From a checkpoint of a small transformer trained on Wikipedia.
Architecture: RMSNorm before each block, rotary positions.
Training: a variant of Adam for these matrices, 4995 steps.
Each number is 128 + 24 x the weight over the matrix's rms, rounded and kept within 0 to 255. Layers, rows and columns count from 0. Numbers have three digits each.

# up: layer 6 MLP up, 576x224, rms 0.0477, rows 118-237, columns 128-159
# down: layer 6 MLP down (transposed), 576x224, rms 0.0477, rows 118-237, columns 128-159
# gate: layer 6 MLP gate, 576x224, rms 0.0477, rows 119-238, columns 128-159
up118:151102154110156153125146129143130165122076102122147106121125124145133128180123094159124146145124
down118:132086121158138128108146142094114092131129136159070132102169128146118114131140175132155146132128
gate119:152125155125166140165126162142119122102101100148154138147132182108175128129094123161135102162132
up119:074108100116151116124171151157104162126099129120124104092096141117145124123082134121137145101111
down119:161128098141123153146138112130084157143094153096120110147085146141120156119139136147122119132117
gate120:118134112127135107103108090133166143141096115131111168138131124150144150098114175121089146144092
up120:116101135097103124110119187162092102133129105132130148132176173099125110118101141142161136106145
down120:118087154170159096094162109141115143115097125138140157128127113096113142117095120169126111124183
gate121:128131135091178130141117117117147130165130157106113171100173176079102123143137128129096106139150
up121:137129107153140115118139142151146134128108155113068098129114169124136123131096124121127099138130
down121:140109092100120133076090050153098119153096139127178175089119084162070126093150116079145155116138
gate122:177179164129131129114165110111121127122116132078132136135108096127141167109140084153130135087137
up122:075079155144124134114122111119150139143130127121151178130118175158106126137104151120156188150159
down122:114153102098148125111113078102117143132135181159136146170111109141131148145075140150070151145106
gate123:105112150145095116121128134157127129168115091139101163123141094115126127111116075116143156133117
up123:110121116131122140134130123107121133133090126125169156139184113144138100076101156143100160133119
down123:149129158147150124140129082138125118141119108158130178150136107114171113074147108132121146152133
gate124:142103125122126129104161172097138118098134134089121125104154117148135131145104128112150138107117
up124:074128133108108125100131064127156083112106132130144159128140121104137147124117122126112139109123
down124:138091151181119109133129118150113162172089136165156133145113101124088179092107178168111082127126
gate125:146107141084141137090101182122136146111124145101116122107148069125124109141155098106159133156129
up125:139125134128083127116122152134132126154156107133102103127120148104094152122127102152132131125111
down125:095121110160139155108113120130135160145144111115100114110165155123101099112165126099100145121137
gate126:127122114126129123158135141101148116135127153116128161142128134131117127144144131133144172118107
up126:054133142121119125131121133148088099129132091151147097124137117123150106143112151121154129165076
down126:117117109112138121164160096131114128181137129076134124115118138131145160143115166072115132105110
gate127:126138085156100111160122133085110137139121121162114164149133113136109122114122143128104123126082
up127:157143147113118103130138139176131155128149123121122134141163075096134106090138147106138121153166
down127:153124160101172114131116152097133161152151172104108113097103112080138098117169105108115139162137
gate128:144141130123097099092103142107146135145148118146135114186171124159143117140103125146158126135108
up128:155129122138141116176155143114122164149118104163138118130097150124109120146161084140138166132115
down128:147089137150141106133182127142146150116129151104075076112129162134120110158098098141084125137153
gate129:110116132115135117163107132105151138100096140139130110084144118137126144128119151103158149144075
up129:107103081112096131131139101162160130095125167142109188115119091130126116131127091135130136152093
down129:142156148129141107102101117164127112125165134143108136159171129127147157196112108121129141147086
gate130:093170113126118113087133125113104101146125115135132119145123160163112159147166125133134156144142
up130:183117136177162079153159145144170124149154121105134180127111161152078093110129117118103145093102
down130:096128116116095136109139156143166126137141160145195138126134158107106126092102166124166163117109
gate131:119074137155129115151090127134178135164096129112087131129096141151088121128096106146108108149132
up131:131150085115162114123121114122147148128125078143151154144155145093116120117126123170147131157110
down131:132134135145111127100095153142118120102142158141113132109174122077103104143080100145132111141101
gate132:150151131141115127127131090114127152152105149147145161094099123114136090108123098093097117108132
up132:145148152201113147124126129097142149152163143124092112141118133123150106180117114127146172135123
down132:117130147127141139093111095081136146118154129176125154089105102074061109115083116113179103142115
gate133:106117133126102070152155135153117128146126149105097108124144143146127138178120074106195111110126
up133:095111117148175146152120190101125122138123130120154136109146144115127111111114125127157120122118
down133:086149142162162147108089133142137155110135106172106167140144130097129127106084138135115136107159
gate134:120159114098124063114146092135173114095115127128109097118141137156097166074123129109149162110116
up134:134125156171146120133169108121147127070147066101110084144115125159128088134116172130129114124120
down134:110143150119131111078121125112120100139084133147131094092133144109112093117112184150103145164147
gate135:148145112141113108127137126132159092151124111174106143127191126107126113142171131081124145136176
up135:171200119111120166163118131143065119109134112118104151147129116107121075130138128126063149079138
down135:155177107150137163125136137117128144109106093122113143133100137169148115134121158121122136119139
gate136:115137133121135119156128119175164132131118166127131134146147128132115119144161154138160144131131
up136:170133126118093098146127129117136133106116118153158139126140144140118116129157079129147123122100
down136:176135114157115145145128119134124124078117100164094138109111147116104150111096125137113144131137
gate137:167144155127078151135122119061124154156126164092085126094112124156114159157141121123123103107124
up137:142158099096111097123124113088121127115099181139121106128141121099125161159144111130116098081129
down137:091117128138136143158131130174132164129099094114131154081145119126129134095144108148117143096152
gate138:111145139134121094132100164108123122112111143102140162117095156141138065135101110069144113133123
up138:097130104142185139120140112099163127114131184096152128153075175134118128152104133160153151121119
down138:111127130091070118111097111103112124139164145111131151158098164137109092088129091111172134140168
gate139:175128123112125145104145143156133145137135149127140123121092129142115097147119118094130182169147
up139:133129158172129175126127129108165134125148137081085144144151096117126142092157113160144102133121
down139:123128127093104183121121142131153136148156131101163111151156124134132109117112174126146161167136
gate140:149175096093132102139105130172109138106104152134102125137185116129134135145141095161141124160141
up140:142124120121146145133145119125124076144139081135116164116129139143125110111157178131147119133157
down140:165123125128152131128141088143173100124137158104142129146099122133150143119114149117106107129093
gate141:125103141093175090100085104151128141135133078142140166134144158150147112145077136126133133111096
up141:092104147142113118159117132128122122092158133097106107101100132143117141127144123149149127143120
down141:109122115144106151145161156141123092156089132170135145130121116156165093133143101127123098101140
gate142:144083171126152127117110120149124153121096093146140131130196144159128139144144131114114140082095
up142:125114114128133132099117136172106185086171120147182175116106127114164130145150126161133121148147
down142:165146119130118088100133094093134125121144121111137159111085086112145134138131129120139095153166
gate143:106132150135150088109133088086135089125095145125121079107163126146146113111121172127115125099107
up143:142169132167103116120136120135072127115124117109122133150147125120126107119099146105104134095146
down143:136103168121128084134113152134090101110127093108129132173144122130128132118119136156103100155131
gate144:119127126142141143179100162159133117143081116112127133119150152095100149162153130113124117127131
up144:103111150140153140163125154108132107134086125130142152125200100127098159134159131136103111107129
down144:142103140162107117134105127128135171151123144118151110113148129063102144126133141121156157083099
gate145:122095111138125125091134153111130174102112100131141107132094149156123149125142098124080160156157
up145:102131132115109141136115123109137105142102141120166101136090155142116127145141116139118167129136
down145:094074142148148156175095131076158108134140105147149129108087125163140130116094127196130104137115
gate146:099115092121126177181132149104148151088110156159170151119092097164108175097111110110106122133117
up146:129148104148163123151103120086095098150133125130077124126137124076130128104089146156119173135087
down146:133126122095178099149137132119124152109163141135154093138138125108150100169126158100089168132140
gate147:156076147126153113104160138160166128138125109125092112109151128186122146140077097136161139108114
up147:151114124129107114141092116105151115140114151069134099153110137111125119120174144138107106113097
down147:118146096133098180131111117148127119168146108125142128125128138149143120136127077137082137061129
gate148:094112095087160100121133175144122145130139118106106107130149104134115165094087122132113145132112
up148:135156173123103143145096143086141103176139096104143160117121124127100128169098123089161106152134
down148:127127099168159140086096189099092126138134074110152101115180105120072085071110150129156146134133
gate149:120138126123160092139160103142139138110078105153108106109125129099114119092145095129135122109089
up149:112151148139134104129134104170156106104079103104129103163145112120156060095155129118179139071112
down149:116148101162144138157119135113109090130145129152090109143089136143132101135105119143165145137148
gate150:164138171177098106101078125109124115121122144097107141095116121139117127110111170110103116064136
up150:121145130134155120100112099117153136125157134149125116114131145098137118181128173094128102166174
down150:165119163125081155172141097110157117106144094134139141113143140111119118075110179156101120117118
gate151:129104136111132114104136129113093132128133152106141110120136132142170124117081063140148100143142
up151:136123104100116116112079129120149123125104137123127166111110115106127095110167132120177147163105
down151:157139134116123129088119153093144097159088149144136157100132141104143133119102156125149128136117
gate152:120095107099141133109166119118128119125132137133120142125113124122124141125138128163118116084145
up152:144122125117152154157142146141133150122127089133130114170131171119148093140122128135141123130107
down152:112152127144135121113152174103158117129091127097161138123157126124134124115130171118141141055131
gate153:136116106135126139109094118126143150142118106134121143168143086133133089147097144122157140114105
up153:138146140162132177123097072138147145166155111126103138188116133143127130123116134152091136124148
down153:141155159128121119117095108124132116083131130108139124117144161134125144106085145105152105125158
gate154:163121121147142157107158177125135137112124136154169102103131145168134094109113141095146121113135
up154:136158111180139117108113064104117168167133107092114127173122111115139118127093124134163102115113
down154:131178162143117152150143147120142106130138114129136159139108132133128106072091103097142143130128
gate155:105179173109124142146112156097137128106134086127150100083127116123115118126154146154108133126052
up155:163114101115107119117130114134118115134109145116151160159140154089096132113115141125099110147146
down155:189149111146161166120152123133157116098143148138112138127186125126107131125129134093140182105132
gate156:092113119089163133149134089123142140148149091145129153144109150121077101133154135118059162129139
up156:093115096126137130157141138139116137113100115108100072079159108085102132160160111094163095122139
down156:115104154092168099118123091066114152132153152106165114121107113177120102156129153126134170116142
gate157:092147097132107117114110119092156116140138111139125089183144129120137117133111142100106129144124
up157:123118109097137149120133111111125156133113156121155170082134126134125140119136095115143142093130
down157:100130083132135097087121113123116115110121119114118104180171163118151136121097099116099120126123
gate158:120141096153095088115148143071130113117124140160130118155121134139145098133085109142114152119140
up158:106129144112149104159100113159170159115146188176087160084136075125131140154149126154124140146102
down158:156130113167133114102141156095110111122124114139095100109149097159101082136134144108090162125119
gate159:091117134117148088149145133103118120139113149182162104114129089126095148099105149110131151118142
up159:153111086071134169147078155095140093077148099125143125107131122147134093091131126110137082108118
down159:107136095099162123076149124126137107102081111150138089145173099199094135111119090090133152061100
gate160:142123119149131086111136124128142137089114127119086118158124155125132109112133136145129133139101
up160:155150164152157142114142087116142133143122156134100096152154098101147113094128107156130131147152
down160:167159112138134122158133113122139163147129154131119161151155133163117148160133099114151125178097
gate161:159157099134177114129145143106127085101085157128143140138126116179108109109073124113114148106126
up161:150122137120095147134086116115157142098133094127141122126106097122132139150148118110110121138118
down161:126127118130114063125130110159157094108124096086072089145092132148151108115151114122114143165152
gate162:114145152133101055163139129151125137106105100143116110108134136136120148081145130084140102151112
up162:121162150129129103099124125087158143172124104123139127104092128132164086112123120138158123134148
down162:138127148136115150149096139142093129098150103145151124130116157101082144148129135130133156119108
gate163:147145150141142146148121149136118138090126143082141146092103163089115113104119136069120128102104
up163:121156175170122122116136106101107156103107137087144117112160123124124078159135096139134149109129
down163:151118135105157135091106085116115127142133114164128138098145108109160100095152133123127094099134
gate164:161096164105090168118151120105136105138105130092109125137140148138128147135101107122133125165086
up164:124131091158143099108095150144142111129118118165119119126128111118100131131170128144160161124134
down164:145130121127153132135147095117123119127172125158106111133131132142111101109121117119125131119096
gate165:158124128096108136104140134129114152130075081156155127142119127133145151116107107083123084124125
up165:143138131152158159158146148109127111140147098104114091128121145126189083104136071129145144166119
down165:134095122154106105082110170103138132097168095121101134156133149132125118122156120106168123111116
gate166:151133132145125160106148157117121135107121136134151116120163138161106144176114149105073105170123
up166:164112091130161149122082168101144126180124124104169110148094102158142131097129122114133141120160
down166:135130108128123125135085159155120154149109149123127095112097176160101090120124104171132142114131
gate167:119124140165116100101096162092126142058089113066144152129114135161063114128120130103101132112108
up167:144096138114072121135066138140073097104121140077148194153076120145131148086181152099134114124157
down167:107125095126081120148091091111066116146168137150142144151116109103173182108116108141186120121127
gate168:157106117115153145108095125112123133165105132103094152139128101114145122166121116103129124142145
up168:087114135092116135092116081116098144122130113147149153160159126153127115120145110177150158126109
down168:115108125109144093158106101128139097131098114149133123134154097117119154085125118164064140158137
gate169:123114130103110126136189144134152140160136098114183109162131134167132148128099115141096135117178
up169:114149141127137139166114141158114135116146100105140150138105113100110148110061108141119144071100
down169:124093177132116123132106133147153140140149137156174094108110115115143134124131127098122111140145
gate170:111142092104112138144142138120143186109114100123144154137150130132075155111176098132159156124109
up170:120106116148102144129143141184121132130115126139176157158113135150099103106152144108085128118128
down170:165142137135132133162151113129130174154107125144172136116151139113125142084122132135164101075164
gate171:129150104099131116083115137128105104132136103121101101128132123106152182142122144129108117167067
up171:130151128066124116098123119167113159143181144132147120156130100149109110154129139112127154150130
down171:126117154097121127171153154149128091085118115141117094125090121113114126092152095083139109178096
gate172:123137123124120110145090156135122123106156137138122108128142176159093134128106160088098111130072
up172:106126103130086138157126119145144102140173107150133128095168114158121103134142154106110108135124
down172:121158064133114118086138128119107114148108190120158113100122144087126115110136096111184146100078
gate173:147134108128115098112144107158117142124098133103148103120141112134124099133136129114119123119104
up173:122132137142176131116103157137155110176160125114126126108133117145160084143108172138127126125177
down173:161185132090139136101152130110126139107113112134094097118110134134096124149104148136133158149150
gate174:162100112148160095173145150109118127108099082116106120129087156152132117132120146136138128058146
up174:107135099087108129159147138141129138117095134166132139158173130073120104139145170094127130142119
down174:159090132104170157128141105092111139171163120115150099147115119178147126136122103130166157180131
gate175:150069143115163115124137150137120116116121155094195093151122161159095115110157081128093136144145
up175:121129114109146131130116159118087123106104188110088121141152129130123130115058148124096163105155
down175:130139090100101124150092136180140106099137140136125109166132121161124119165087127096121099107129
gate176:140141107104129145133134133123148135163095110144121111128135133157085113136120121100133097120141
up176:106155087145183150146130105143166108171125146124125124117107085137105123107105106132079106087101
down176:123153136141092164095113124125127140158120100078139154140069166132140171128108154135145114141111
gate177:091168089130134113118169125171127138144123113105135147128127161164153141137096140164116107146120
up177:154098156126109129114145106131113152146082161160149111104130136167108181141140120138083105123117
down177:099158118153093135126155106123156112137117076135123114102077108111122107147124133133099143091165
gate178:164137134159114130109096160156143168103133110108199120180100140130131073118102083141146151140157
up178:143110143099137160147149139115103113124129210154096128113104114092131149142114123146152125116144
down178:144138122103161152134130080122134131144136146144131124089099152134126126138130159071132160135160
gate179:167153112106122078121082131110136075111150137156151096152193122115120115184134115124104112119108
up179:209107192081132119116126120121138124117164103154141121132149157093118117116168125100150142088139
down179:135109079149102105121093149131160129145176124145112123122154138121137138184137093156164127101111
gate180:131111119143125121130137124106159122106146141118110125137114094128128122135119093131143178096110
up180:113151188148149141102109144117137127112147069091116111159119110181149112130164127131115146149098
down180:121133169158166090112095103154155154140128193137163101144087097159138089113141141144141111116175
gate181:098106089178106142137110187145158137126093138123098176111118122104140174120144117171103102137136
up181:150123118121141137102172124143134158158110123095143132141144139089110115105182161133137138163142
down181:150150142069156129123111090127129160143115094107131172142138173142096093133151135092133138177128
gate182:115122138148158110133112129107147143099160088140166144147174137162106175182140133136140119128139
up182:150084145108084127102109124107141129073111136131147118120153150121134107161161130175082149127153
down182:152097156141115111117153147141141157118107124104109094132174118162121103143123090110127137109112
gate183:162142129101094091148107114124140147097115119183097136133117157133127108140133077134141136153129
up183:177125110127143095139172118149105137120114120097146149118124092152114159165174172156158161105107
down183:137126156112133128168118156143137153109138101139148127131135122141093162123185143073150168144132
gate184:189092118134131124097128117089139096142109111166157140134093129137076124179084087099141118105141
up184:086109143105127200138121129141120137131134132136145101115169095130150150128112173102154099108135
down184:135138117137134116125144117138148115119112158162138171119146173107145121123131136105142110080111
gate185:107131133131182148070088166136121102085128136132110114132145131129148122116137130153133116129113
up185:144131148090089150154160126118109164115130119120158115159142148104119141165120117138164139153123
down185:119137106124128158120135106110099160151137132112128093136135102124145160090139158112081163142146
gate186:144143158152150120079111153117113112087102082092185091116149115131142155137112139078133162158121
up186:122111166119118158086122114114155145158083109142130116146104125130128163119164129157144131152134
down186:140126116147133120120117163137136104156147122116145128133145114119137171134143163103087144158114
gate187:093119092112116115136114161139109157134126100161128126127138131119168128111157130184152110131096
up187:113141117100139147094125150114153173122148159162139149142131158135085161127165152094126097166084
down187:123155117135142075154142120128155141127144122099144153114133155045131091111164165104155150133115
gate188:143139122108150088126128104132134096123124077068126129116142099138118117092095188122081102112131
up188:108149140096165126116120146108139077143133112170137145139137109148142110090146118138101146123113
down188:128110096094114118140150127105140170145141140125132148121103140147127119115121090100114114142112
gate189:147159158123129130101059132121125096162072115149150146136079163127092068152142172060147168110096
up189:152132105118111181114154131112134148141131145147149078174173136146112178124141162170148125119097
down189:127145112149109131163090178083126136099151108119092160092101109121134179158137121123099123163146
gate190:096094132173136126117149182148105133129111139118142127138074142154165136165121140157096096142129
up190:121108171130146116149110166123101167137143115115140131101102073138190120135128131148097143119129
down190:121129119173155143157109147131091095166114162124126143154116148154145109107148141127136140132127
gate191:119124117100130090121159098107109144151109144184114116113121095124173161137134168145121115120135
up191:099079088113155142159109137145137150123141116127129158157094146157075136120138157155160153073129
down191:124095101133203148162133102148131105129148125141151131135130072114127073129164141128166152102158
gate192:099102150179115118120161100098124174092108162134173133167134126175124122154126147121149144113136
up192:141132125143125112166133096152103143140116125151138145042129079112125119129145123149156061131140
down192:126154150134141135121088118161127138127115082127147161115135067105160104107135119124130115125092
gate193:151145158120147116116103112114144079067087143103113139130136161122122106157082123087120125156144
up193:118119138099161135134148097132127150148147150128099132138130099132114109093130055136155140113099
down193:153106092109122145110112134117079107155112115120147119112088104147096140112136128170128126110150
gate194:138133104141112145110085148098173082127151113140099135167127151178150122111131076099140150158071
up194:119119155151105119094129081140115113107146079101138091145122103118147159124109150105133156076136
down194:116162119149150136153119172159154120169122113108145105106183135100171162156128116123120072096101
gate195:154097124167152120115124151127158125160127155132123140112097113127134121154073111125120152123121
up195:085096134136130126085089116108134166115122154124147116097093136110095095124120112124172136152132
down195:116111159147124177058119107145143107139163126098130174103112120134116137124112120146109133106116
gate196:117102101183118113115105157118099117102121129105143098168153126096136083148145137154156155169130
up196:053141133106138123135159146115130101134145118152120136140132128149172144137118150151131129153096
down196:184138139121114173078156148117070105152136133130098144092088123114136134107173136142147134165125
gate197:143094097122108164136094149094118148134129086145128174124096167106106174136103106082107153118138
up197:100108137112148105129130122130108135144159180145152110128138164103114134093127139132118167119117
down197:095128170131152128168113107132182144107162181123126146150127141101142100144097133164104131148104
gate198:108174178147151159141135140120145134113120110110121128137119144140140185186138094114141129130081
up198:130108114104148123122118122075099109108113154080126111113148170119147141124131141181165133137129
down198:105154172096119085152136152114128070139122150089155128109142082160134080098129150106087111151117
gate199:125130112100148097135155141090157139088089114121134133153136126120123134153136155090091173099128
up199:123155198116086093169108135136173101112110122109106081141104155059106102086139107131121170106137
down199:141104148115138129127128112133122165133123132120122100108145149169110126139113140126142158185141
gate200:157136118148184161120084113138143176073092175119149175103093109105113121216119097121140132117163
up200:109093110115129138115151159156114184110116116124132120097121114095151137115154089180169179119108
down200:129135077162177121144109130123114151136140137060145129091128098144135162188078122108124135111120
gate201:122131141138147095111178145123132144117134140138093124152148136130080115132115145147172139149119
up201:113160116119122114182103137145122156145103142108125125139123090141145120160108166121133131093131
down201:073137120114160135156149130129106101043102128149145140115109139144128131182126164122090109119121
gate202:169116170126094111104114132130137124120125161130122115127112149117128142143125096113124154167112
up202:131131145149134107152163102110136149144131153161107156147099074091124111126132129112136184057140
down202:109129130168130154149157172125162122130128114131078161098116150155149100124131152131145122075156
gate203:170136150144130134122129141113133105117131189111076132153145106137169094147180121134133123131092
up203:106128115132114162108120140079147124137101090186090135129139093123106136157112103115079120103136
down203:148137114151102108180101106159139109145154141125107106132114152087126085114093093154155107148153
gate204:135121181143133142119078140113134125133081174126131179115088137128120144141107128133123156124145
up204:114076110086130133124126090148137168151137144104063145101086109131153150102118153121157156107130
down204:142098125143158124095146137109110114095117135138118116096152112130120119121151131160150146133124
gate205:115120093142117130103142138112116109156103130142152100135124157141118123149128149099123157147126
up205:128142130133170111125134065132085135143139121136132135113104118084151104119094171104156129162122
down205:131119121109151155154083142170181119132124157151110100089154111138140173106112140115118137143126
gate206:124078129090090143120157161120112148122154111142146085149105159153149095135108106133114151098113
up206:120107131164125150103121114142156142105142093180161128118100148142153138125160100102155097143090
down206:116084147134148116134159086142127129117106133110162121129125127119158129135112104127134120146132
gate207:117093073122106107119114149142143104139148142129143136132136154094158118152147137119105165131128
up207:108134124160185116118135172133138111127124131113121087122167110158090151131135141090107121107119
down207:108115137145141138147134166117109116122137106091111165123095121100132128127166165091191121122179
gate208:098102167156163121144089124128140123124135126140084140148105078106097148140120099150181131122130
up208:085118171119126139119094123140145174137144166128118168144109093159111108131128131156082108168103
down208:067107136164154098164120130139105163126104101129150092125064162123104091118130103102085093160126
gate209:132126131144105156114105125145124140128103138121118153142141117137114095117092121148093137137131
up209:150107119110089124098088147108105149140151159117133109132150175122132121120127092144133126132130
down209:102144138111136124132114136123128116121196114146152129125163124123113164089150127116146150129131
gate210:127104164102101098115132109144095175146103187128122145182086151138138109088102104147119174101102
up210:115137126160121113143115155123108161125082151118125124159142085139081115074135140091116180110127
down210:143128128134124153117123047175108142090116150146098137130144178138099108107159133108155125092122
gate211:128101123159173149126145109135131123122126133091150081139092139155119177173084096166133158132099
up211:145135108146112137136183149185144125139163108100122141125122129142148168109115132124208127129118
down211:104122128149183141105156083172110128129129115161116132162170091142160120088081123159140117101105
gate212:086101120116126107085141116137128142127149133171115142125134149112065129104132181144155133131149
up212:096160107082110103122122104130163167112132125160103092172128159091121136146112091129120163156087
down212:112147177117113124122193156162158157146098110128092094141142132094165132150108148181135140163145
gate213:134119148135169108111131193130163128112141106138189128116096135133163145175138136121112107104136
up213:145144118138115091113124128123149154149146091127088169107148109106132096128094102162135156097101
down213:187138107122122090128104151125134150106124137127159105115108142176144113147130118095117162124122
gate214:140125118143177099113065106096139139097155116080111147125159137109107146189148103115122118147154
up214:174112116114104111085106110123139103139142118096153125127143142132168111124146150109096129148113
down214:145106157146075132163160108145136084119114132103112129087101145147126112099137135135074112136124
gate215:113098118099146094113094153078118152132140125111087055139113136099148091140121102111152132139107
up215:117107145151133155102086133134128147110130115144141128108144098126107171144132096104174151134110
down215:148129112128121094141151122141086095137154154144137129117112107158140176115081147117145153086132
gate216:135114114132120128142106138121106141137134104107157131144134105134154109120099147115121112126163
up216:165143127151090147149123135129099109156144122160133140125105151118157145144125118131137133153147
down216:128125124133134146132131159163137133094150104105130152135121101153103151114125173145120102120137
gate217:129129113153098146143111139135120123121117113123123156107125122070123117131118141105132103113113
up217:131148181113127119107137151113128113081115132145126125129153155100131131158143108121125114115082
down217:166158096134126114144161084121114130099173125138100137140146133115107117178099125139113113126141
gate218:147133083109121105164103113159118148145133154124117157163121126114106160135123137188096128081109
up218:111151149136120114121128119130111121100083089070128141144171186140142107130110117118126146152103
down218:126141172140142126164107084154070128104108155112135156090102109114152082149142088105080116138090
gate219:155138131140097148096145109165128141145094136174106110115088114119122122127129098153119139128080
up219:115095151127179132105106115122159108120162146110107110108101119113142155126131158131134164161123
down219:113123161113133126115100137138086132115094117148123120148101120127128103152161121092088100120085
gate220:109100134141128102149175175147135134130119114143159130104126111139112125166130122113114140166111
up220:167092154137122112142112126102120158094148089125102091133139096152156116136147176195161113130118
down220:107097090101120129119113097165121144102159138136140131109105114124150078119136140148115120161118
gate221:099142123172097110126117124129177142116141089151123107132158147107091174115138134094131121126127
up221:142100133112121100101099157171149150146101102079093152104137110157110134114175145141111118134097
down221:172116117152087081137128091111115112127126132138117114103100140133157117115108139140129106129155
gate222:161173129126112074133104121115145126079103116126102143142105123097102118127133134107160131085084
up222:159132137134118151158136136141142144120116119117153057162142182110148130109157151111122143126137
down222:087153075108140129165096134128115152086148104118143190134132106111150141094120100146139065126163
gate223:157079151129132132124133096146126201111111161138157114192116102177141126143081146177150160149103
up223:149090157109093173080191132176151144071129091109148150165107112126134117090144158135103176106147
down223:129058159135105148114116173152088147116124090133117143104128120148130132149167157151146175078112
gate224:137108147120089154117089116103151144159128165148154170126146105117155112151123133123094139142086
up224:134124106161137114126112139140122157100119102133134110161125111094128124135141152123114158078165
down224:160075136147118148107132125146126141138119118145169103130176116111135153149165111108137128116152
gate225:171143135095106104140176156141146120133116069112125108111154122133071142176112096069139108125111
up225:123125151143126104107112118106155139109140153110125161115178061122146098139136141125114099135129
down225:113185143131182103116143159129103131135107124143172114125147148094145165105146168059152095165129
gate226:150139134114166126121075144151138167156099131083102112196128132128101173171120114108155177145105
up226:109142150106126163163102084146122124129096153123078175131154160126122161087099113155160158113121
down226:135109108148112169143192128135169118143135119125154106102148120182180135105128125107114133109119
gate227:150128154160146144109110095111152125176128136161116126095113152127075095116140142147129114160164
up227:116109127144148123136094160160103124166131101118165192124125167118122163108086105145137140128140
down227:137184113136154101130138112125140092115112158136079122163094166080162105117153137148121127099132
gate228:119136145155133102145101122130173138144111122088139126102109122142128114116132106152122106136111
up228:145112123135120107156117165132123134130143123111154166119124139104115133073144140118134100066101
down228:114124108130138140150157139153116176133135117152125112150165206125119126107128111139154119112132
gate229:140149125127110140122145125148142142113089103152129127100138128104099160113138148118131132101154
up229:101111139113119152100142116113103133074166148127133144194105137162107112120093149113138147140125
down229:123129091068099107139128157167096142130145108104146132170104139138118127168121111137148099140143
gate230:124135133140115085108164135117148107154129100161104123146113125206079121180118170123117127174146
up230:148142062117110167142140162142126150137139105119138139149140104155131146140105138097124119167177
down230:085120102088151103127155136144157167123168175112108155137108125162106139085123081148126126117090
gate231:169112099107132154136142118126140112131150144147142131184169112128090102103097106125092097105134
up231:128130094132132135116140115152148146141137152146133097095159094149131141099112062115119089132112
down231:111130087123155068135135111139135155158106140168128109104161137173131126104152147168133158152089
gate232:126076126138107172154095115111137134143123112099164112140121154124130135114121138113138166167086
up232:182136116145187110085087081160123149114185148080087137171108132113133104139067119076105123110130
down232:154190118129113112094115139091111097145109117138111097135154113116103092147126153142077097119159
gate233:144114121136142120135139144156128112130149062108094097152136116183127130096145102103156175179132
up233:105140089055104093094133103097109121142128120143094139124100103128126137152112140096139088060151
down233:130151137128118154148121116140122155107150164128119157160162068080175113135118162152118152105158
gate234:164139104129178148151126140086126110137128191110125142143152180148151106147096146127143097152135
up234:118139190147111133146105144210081122107119127108189132128175117107197116093119107130142183128139
down234:124135135138121138142101113094118132157150095178081103172096136147078116120169156130135121125162
gate235:145114086150139106099125142097143100114092115149151101087157143141083150162175136079164146151128
up235:152099139123120121166166181146137144123129154123204120166147128140122116136126184116116160107083
down235:133152134115142134147157156124126122114110127109170091096188154141135111157131142112149125147079
gate236:182180142098143122109177147128110146142104119114173125084109156129077155137116110111151115142102
up236:099146113125112096167152102151095134121115146129112115129101129139101145140154092117087149125121
down236:101091122135113148087137129136126160106125139166138076136142170141137145133207140103127125096140
gate237:091136123122118184157126133116143109094127098080135133128056125142126142125126151104132158134114
up237:129136166131155146127122143126144152114132116155162161109141116087139131086132109103124150116123
down237:139142096128159153126157152085122104118139158084104105067086139131109153144155169154123155146140
gate238:126096124098129120078115084139155128120137127143119110095145148123116139122134118132171112101129